{
  "n_layer": 18,
  "d_model": 128,
  "n_head": 2,
  "n_kv_head": 2,
  "head_dim": 64,
  "d_mlp": 448,
  "vocab_size": 1667,
  "activation": "geglu",
  "norm": "rmsnorm",
  "norm_place": "pre",
  "norm_eps": 1e-05,
  "positions": "learned",
  "qk_norm": false,
  "attn_scale": 0.125,
  "bias": "all",
  "tie_embeddings": true,
  "parallel_block": false,
  "init": "normal",
  "init_std_qkv": 0.0561,
  "init_std_o": 0.0696,
  "init_std_up": 0.0802,
  "init_std_down": 0.0802,
  "optimizer": "soap_variant",
  "lr": 0.00857,
  "weight_decay": 0.0,
  "lr_head": 0.00786,
  "warmup_steps": 200,
  "schedule": "wsd",
  "decay_fraction": 1.0,
  "decay_shape": "sqrt",
  "final_lr_fraction": 0.0,
  "batch_tokens": [32768, 65536, 131072, 262144],
  "seq_len": 1024,
  "doc_mask": false,
  "train_tokens": 298900000,
  "steps": 3187,
  "dataset": "wikipedia_en"
}
Each number is 500 + 50 x the weight over the matrix's rms, rounded and kept within 0 to 999. Layers, rows and columns count from 0. Numbers have three digits each.

# up: layer 8 MLP up, 448x128, rms 0.0777, rows 379-395, columns 0-127
# down: layer 8 MLP down (transposed), 448x128, rms 0.0801, rows 379-394, columns 0-127
# gate: layer 8 MLP gate, 448x128, rms 0.0829, rows 380-395, columns 0-127
up379:546529474495433557524605538508575531544529578423463461460488432377474528496431487477521464475526379427471620512500488570601498573392467479441407521530526504563503493395550558554506543504536530512568553395496491452547496583490515527452556577572443518544560555528541497553520476506419505465496539449484487432518449460605445485561541510517492516546389605523478337505473533510546452526456
down379:536500372510595442533430502510550627506607466487369494553462522558501527459454454512516582475457522443493521461546489513550467507510523496450623478537490472570482592558529457484507494556483504540498423513513434480472608532525430484519479514547450508614552529526531404487448443486508486451550429540516418520445558473450477470525416560591401530520545531498626571522497491507343387520396
gate380:460531518462444470598510461496529473527502490423473462467518566435541454474549499511430552562489488505542521448370449527556527406525422493573472507388561521555498501443543500515508616533551503524519580469432481450501493479497561582476420524447430472548513484548550464497511456486477502467611521459486497568498568576518488533478453496521529441475483525438480530497423436501471561539504
up380:395457487514523488454504460521493487453438550438463532568460528558470569434526458471471470602537457483496445450482459501626495490508523473521532600399515469472537536517509497566474456495530497466527532488524506517455433581475645459433498530580494491554619440480458581507573487556458557581470544547529436430520530518471523439439517512597536495467508527508497480495416461472444528550430
down380:482471479475432474496490527471497536511520415544533439527463579477513503509603504493576476537448584358461537468467550529500440542484548553489471562445468470483450470552461495458587532405542517565463491564467390562563513548459398499476471513511508446505501446522483547470496499505513505468467468547439481542475504528570488475494519520478557513447473449541485538496556397547472513508503
gate381:491554480520491506501486544436648527462561437613408490565506540476527480407484459500557472534455513483371431468493485490429516413521611501496439490522550533530438515610580492597498491465454512383495438437499506501543513558594462530567405521470511538453482575483541554506469440545550452444513520551537502509363493432634516507505439546477448543533496471474565435512492510555488445542590
up381:523472517479546606515502559599591553601596536526493492551433496450534582508510496496486431517466553540458546500571490418582424343446519509554531559434522492504610566575447578572508598491509507545417483575481559514436460492487500485541481480519531440416447561431478467603493521552440504509413512573536523478498523539457544496604559464506440435530470513544514495499580513315499431500534
down381:552446488583533461492479475502499562586560496429522504531472376469507510470578490479526522522507555528473483464503463534461475471443462569511654646426502542489539494524499532545491506539522567550548566495523488487494531410491589513499489421348577514554451410507579510429456536598495537494536557489464544416585487550612433609507576495492500490549478465479557573492538503448565510545452
gate382:518557487562550514551469652471521514487475488498462487412505469518454542475460450538518544526520509478568562405513428615491507587480445484470518556504569529468491541598426487555582514494565527442601506478459457539489441591539597401516495452466557529486465523521535489393491472511511538471529539538468467499591435403538397530494502513453473503486566484497476482487564468574513508544557
up382:510495525560441540543488541548519438571435545537443461473486472490471503550364508448533518586565454555570509558470465518501488445427534505428433476486513555539550493546447568441515556493551501493478556570542445537560495532552497501562542475448485526506514511443533479509451447472531491499421616455570544531545500514443443545538623512438434528537527480493497563550510455465462522478388
down382:583557548514470519491489520492527486451569560619549481515514548416498474494428563433606485539538486519453526544577511438582476518498517464487503475426492539481527513434532496448465431403473432543477430534468582479459589563499459601520501498568423530516543458490557442543634628537501427488526521515519503445482516471450563478522521490526533517462453434530532475471419416439522511501418
gate383:544552574506542478493425517466508469409515561415441458479428650506458510503481540537511517501527480504487550500497468559492557467616488480559509508565515460463413484449440532504455498439469398457586557464485497480510549560474430474493573478581542472554538412481504449559467558531553576638450550507519430606464537550456563466514519415459566540506454561416574454452386431454489501659475
up383:475468456479557533480475518506449515416486480470498477501533520482571442434600545574529514511479508473464526471586521453435427443584402561568519391446463459408544516486421529490572524492564547482441464496526455442559563507511458488466524497437468494566436428458557548418558535391453427470603462509461534497451557523559496455472464424462392467543557581497483545547476509467554512455519
down383:542504585456549476482582429516491472535388436494479520477478468543487481517486511526573558539532576570425565498430589424440466508492494549539521456467503447484487506579534519454605502530428430588418496513456496572530443402408533453411481409455525518444561587506470533422541510446481479517462482491551452514546574524519535435485597545571444472548406510480539551401375509496499538433588
gate384:478463536545557528555524549443578352524496463662415352395611479540459503489560513398564521496486515444449432461528455473491610471511496520565568443490539542440496513501538495482529532513619502498522594430557513481499464511459460546426598447525441432506595489571481409521421548567497524500416458470424459498545455572612570488481533521549435465460478551476466461596516544438491591538481
up384:520474506482481459480515532442554539397394558554548530492502510517483431491475528502487440471480480470413544448421549498527451458454501426495476580539447579507414529545461483485524570502506557552469465516501468433514475549581489506455505527606394457521482497482509434398569397476484436419515417480438532458443446389622400454516538533502514503462462458490516469491453503519551497556504
down384:468504483475465526474483539467514490504490557484503535491433536517484590544507572502531454577567501456486478352477563419409459612470472530488451490460536448500512527474504381450524495498533508444525504474500501524501499587510609626506493551505558525489532466509364422532524562465452459549475532570522513530497446486543459407582607500526469597500459483538505433524358502524420411520542
gate385:431564486506518507537428475594481481490502490552532442542450505534546549464478514507455503457500437454546472498369583514477571534526457534471491524480452412493526479502434411467548421482431624412525558506409526504575401539585685467565488537459550585515470439376426523365529463505532506454534420579600483532503572515536488540526546521522561523447594464549479470444537507570569475513551
up385:499560578529526518598445619455454456551476521498516489462512471540444502506512475489539569471449577525541515559460606577537576554518468576501633426513505468467532489437452573488514465542412486518545492459461501529524466615475386605551499500430557439533392516560586529511496513560505534544487396473413448570538533471426498502420448499457463591575324509589546495548503569471565590553577
down385:503519517497447497445454391544581407528503497456552508575417547524550471548556505475451541516601374508428473443437535484491610543551513534521485450469516505467517388506451430518546433455474485400512486549435532466450460437548524454538461521508638493576563574487474521541521603541546437408472501531437528522471515474546479424491563464533498442517540463487502473451647506522534525480567
gate386:451532375490454481552515459468509498522438515531617456498505548501481569526462501515583427488534563456494575534485535508573695436505563468527510504465500444544599397547505499535499503530557453555526549471446513542544584535536529483422443580460404621564487500433520483477428525509531546488495444576451490465543500519583558539507622511482626562488513540437535483552593563512456496512479
up386:532521504527506466409442451489478487424579473447461462556524559565439481571511571400522477374505526581498546474390510544498513549462438465485513492485558548589390449461488506484473557459488527595423591494432423454579612539543551556446454477499434584524479526577446558405443509600467540467455511562512469523423530467488504533512468566534571492642475498473546507575526481585474511477536
down386:446598566463517487595453591483512544590514512454425580477509539624470479551439525575543519462407474458412520424508432526431496576523478557431584460432509490562466520506451542538562471539534525506388489479491476427476487540610540496449511520510548516448497508464408459390518507420588463478496474539522517569389521608401484453506481481625514491421603483524527474484481559538530528384432
gate387:474515407500511469451467481400408440503515478448507535505460478564518470580476422456417624420519521579603487444501451498435441535531470414522508509503520478484419465446495516482417493567472567515440533506520492537493474491451598521475443480502447574506482575465518431532540481439446543394508602479490521483463444474404382492471535524590520502594534382543446467545472458559501554498473
up387:475496474468538542469466512529523493451438534497626478543532532502443452409531520563513494435576495502505541545436562398435545457539534539504468533538444529489442393508500490565541530538477491484527541558521493493592430469530517465560474532493518504515456529485564514494613494448502452547528488454523467492401513454487487528520428542479522470504556539577467492536441560472478570576494
down387:481512587522524565465372511582471458529454526499451496488577521506501387505524506538493523428489553514531502597528474496575442529476496404541559455517495537475487409575500504505495565569489412474455570547453469612557486504499472467510501468506499529516443546511501500561448523512427462524445515401456478426507478501503573559536539480530598607582569588510593505475552496453429534548509
gate388:472450532576415438605346511502496504448488441501523452460384435483489447504509362599538512459519480569573576409518485467539576427471526538475543529568492589477508551537391385508549565463524468487367459475509369396469524461494494437560515464565374507538561439502583585466543504476518520542535557464578500489524538423468456471512600316480537542481427472457548433435551550378423556570471
up388:520491496422515425414490533532509614455550448497572449511524508605512481607481513515549485449524579545585520498479432577543519481544577397498524553536532441523570466514459513458524546468459558623469440654397518596548531425499574491567392516541494570594498559570474463540455568481467496606541601558435367602548546468408452468531398472499531489484470368455387537543569437526533596559473
down388:598490471529509551496518551527629399533390635532487529468453504452618560454426572484504518464664525547406539428586475469493460520411590485500525427457543400482425556395528448454617498460591591603532480463475528414548508573470526514426552575523447501515508429590452534549462501574530536496481508553489434540465535500411434485460508485492461438453513431504543447600537576437549432479498
gate389:490552513498526475497485461550565483486560462520531489544588482519454523483514455493519398455508558574457472470523589550485554486478577468586621483484596479502554538485503439499584544551537613499482519537481560585495479547494413533520515538481470490538415487482471546506568505537539482477508523505384539462456473450498478530541486516486534524464519489515496475445497464451551559526520
up389:494542464488507444482529559561497542527509464525524476577504546534444559511455512507449427441387526531581511521479502554515422599501506458479476485593563503469372484487474535527513463542527585585488490470468428473565471490512549531463446514488551532440539558544483403464395466464438489518454529465546445549588471537535453449493537450537516452547468583500472442449517502467619468542489
down389:490508521447555508516549548521484486522494560443448547496540618463465488544493459530506447536412592606407541478494496464514513493511484556576452469531504506478593471496422493570529562497526501539481560571506470431514448503436488610486569489543598484509470489464476424459438548486534492473534493571444545546448524591457437451466616504503428566441418478550526511433525504492449558567556
gate390:479556642489500498506423544471439523528467427571459550486530477507476436569479535494531501497444449536535480489493438537464493488420498484539432543531542459546450512421455452541464602494591485442405527465491456525440522451397461448544568405602491534619503511467379437408510555555476463411373435534481539516534489470385419534460431573489495452421508550441504524507424434524573591539487
up390:529481479611484505492501500516529520474426516516498523523578565541467420469453541490542478464479541456558482416528617546465553496535450473546594442421496475524480508472555492527470470439393487402513467478526445466450569564485530421558451571578532457446438445419463530486472527462491461554495551493505511432523512422499473525367500509464510475528442435458474471356512563592454600469607
down390:421452582485534461423546446481592453450440494523458562566488448444446376507496450505521505546495498436478517462482546505534447559499477467525523543522540562549529601511501528496582561568550505499520513502518501528468556556472566400532506497498496492439553534548424449546472559507428507503472479507551507448424430445523432550516551478608549499495519473507437459407565396494550523532492
gate391:389506514526477473501416585486584439462353505523530537436468478519546432471548476572523558516528533526460539442474445403464507530490479468550418477498532598455500482436449468531562435456368473505578557500449554536530545492486454524533617408497489465437654435477499503502528515522442527534494453482506519468497567517538403488449432383534520549491466545435461452525543442547553602633551
up391:453405467468450522543538437448421546401597533503500547498578409523455427503476437604556538470534545449485522488460544428563546504449489505468576453397469459563458499474566520432508470548594451448452490460474492469429515529501554346448449434503546468483517505433553576508482431441469515455494511484576521467561519526479460483399533538490574599533501467592460426493549556513413549525475
down391:474506505432576527424493483499572558497508474589628474446457525470486471500557431495503570459477472528521515447461446436439423498412533574478408552545600435509521487546449525606603542446523516481598546476486500528443387550569423501512576492524552464501471450432524470567492507510521496507413469482413479488522478503540477512605607444443444476513376547549483485492518569550543457525476
gate392:572540491627558556423471523565528459511572490524537497662378521520464476470455444533550496506538409506512445566449473483538450529541593508515503422520430559392576552500513486581399499494518515484561496408518538487514445590455521534480431521564610506499479459515487498388472491457448591549445490627460465477514484441539559556520500456503481534489483473496518467614495550428556506575552
up392:514515504515457408522553485468589380497415500424486494459527510377512448512502499460483577471490521527515486540535401522428462489589512533531464421440512491535465460580565442541520590530397522537481572553511458478511526550470482431452499470448475464484561518434471444558510426420434523566455496465479498475542539620392336590517512544506504517486567480516467530578481396488512467539489
down392:538477480534466530499511486524395503495513503441504511486488549515563480421525599475515516524506431485464458525519598559502452478567542493477549439477500519494428557477546387538454531452546452554471470458544511635493513539516510582410514521520630587508555523405559517414566549556469440456416519487435466535455502514502553385519522589507516486418419472540402548594473476589436520497585
gate393:541444587460417503479523487410461626494430517502466607513500644464598532525589518498431477460374468499539497479586565496496534476559529496520506447445495429490597404503572439470485489436510451496521557483464606573497513512476502512545429539595448578564441408499535484595554511545465524538413548498527536509531429481530503535435500388437480388469475542556473526555379555531478457434470
up393:494463556518522451519495538449525536584541526470506436584460563504424451563479525450518494500526487537432542569515558544462504453504515497637491492514531456461453550492480560551453491486517549505579512490526408495464530549560480534543457487471525490441366443574562428545458624524477464540412564563433586466511493512544537577572563471591582526461547505564516384475400515544623496405485
down393:531466427495469552475530461569541446525539491493543459544539590492484509533511417515602465453492498450506512474377402630466483493449488496548502472547514553414439533583521458548473543468524592538496544613455510495491356609426496515417547484526592488497445430554478495374431489536455516474478441478467523583496437464420510505519498475486454574477412520427493425435499461434415406531566
gate394:480473483529588541547478460552519399439591550517489513471472504524480570535512478606501476528479478506487499456505523502564574495470522443509451468535500513489545464507479453545491460396421502479507524415520529569538569532441491470438520465456555513446578426465449472550415524512409565498424493514451472548521507487459472475416501481539508550456487548482468505571560543490561505587423
up394:564560542562406567475456469440404482477489453521495475537545477523575554468497416546503529498451451473512486517452412542484441579545512566464534480587473490514555497486487560442523583485463469483520509566455449509547470500555594532495469497464507465457367607489572522420523534551587480413495521528498522428457478518466404482469513504354580499445511479531481514566643444533473575371551
down394:511566451426505430518427397505444477492466457485548618491479510472540517502531467646492510518508492593432588534507555518518520579516564501419567489522481531584575441500469550548504564511468424558566528528486518479446487614438472432443506500509550464467521551504499490541443596395463566455492427519432468548631441490568516555447514553448557582487568495503562531491579495487417569564408
gate395:422469575447587502479597592480457470526537512528482443577448399502543512515499512479494544545574538479403406484516491468485510490514506471486517455502530521508503438497517489434568530454530439593434420531536459523533530467492464494510499402491502453464530527432413533488603518537428530452550489433480506503481447540645487562495539571451514569465499401518541481581566556585573592500548
up395:544377446442514506532444579535499551432468544478520408491479431518476591459589483519559554507556470527416593521500479586524526523556596592495463549448524480498379475479510534502530510494438604579426473446541527446550426509450502555533577534474471462390537485531554479470530461416536553484474488513496554436549537546535447518480585508601425572420504475495516477458498421564509478465468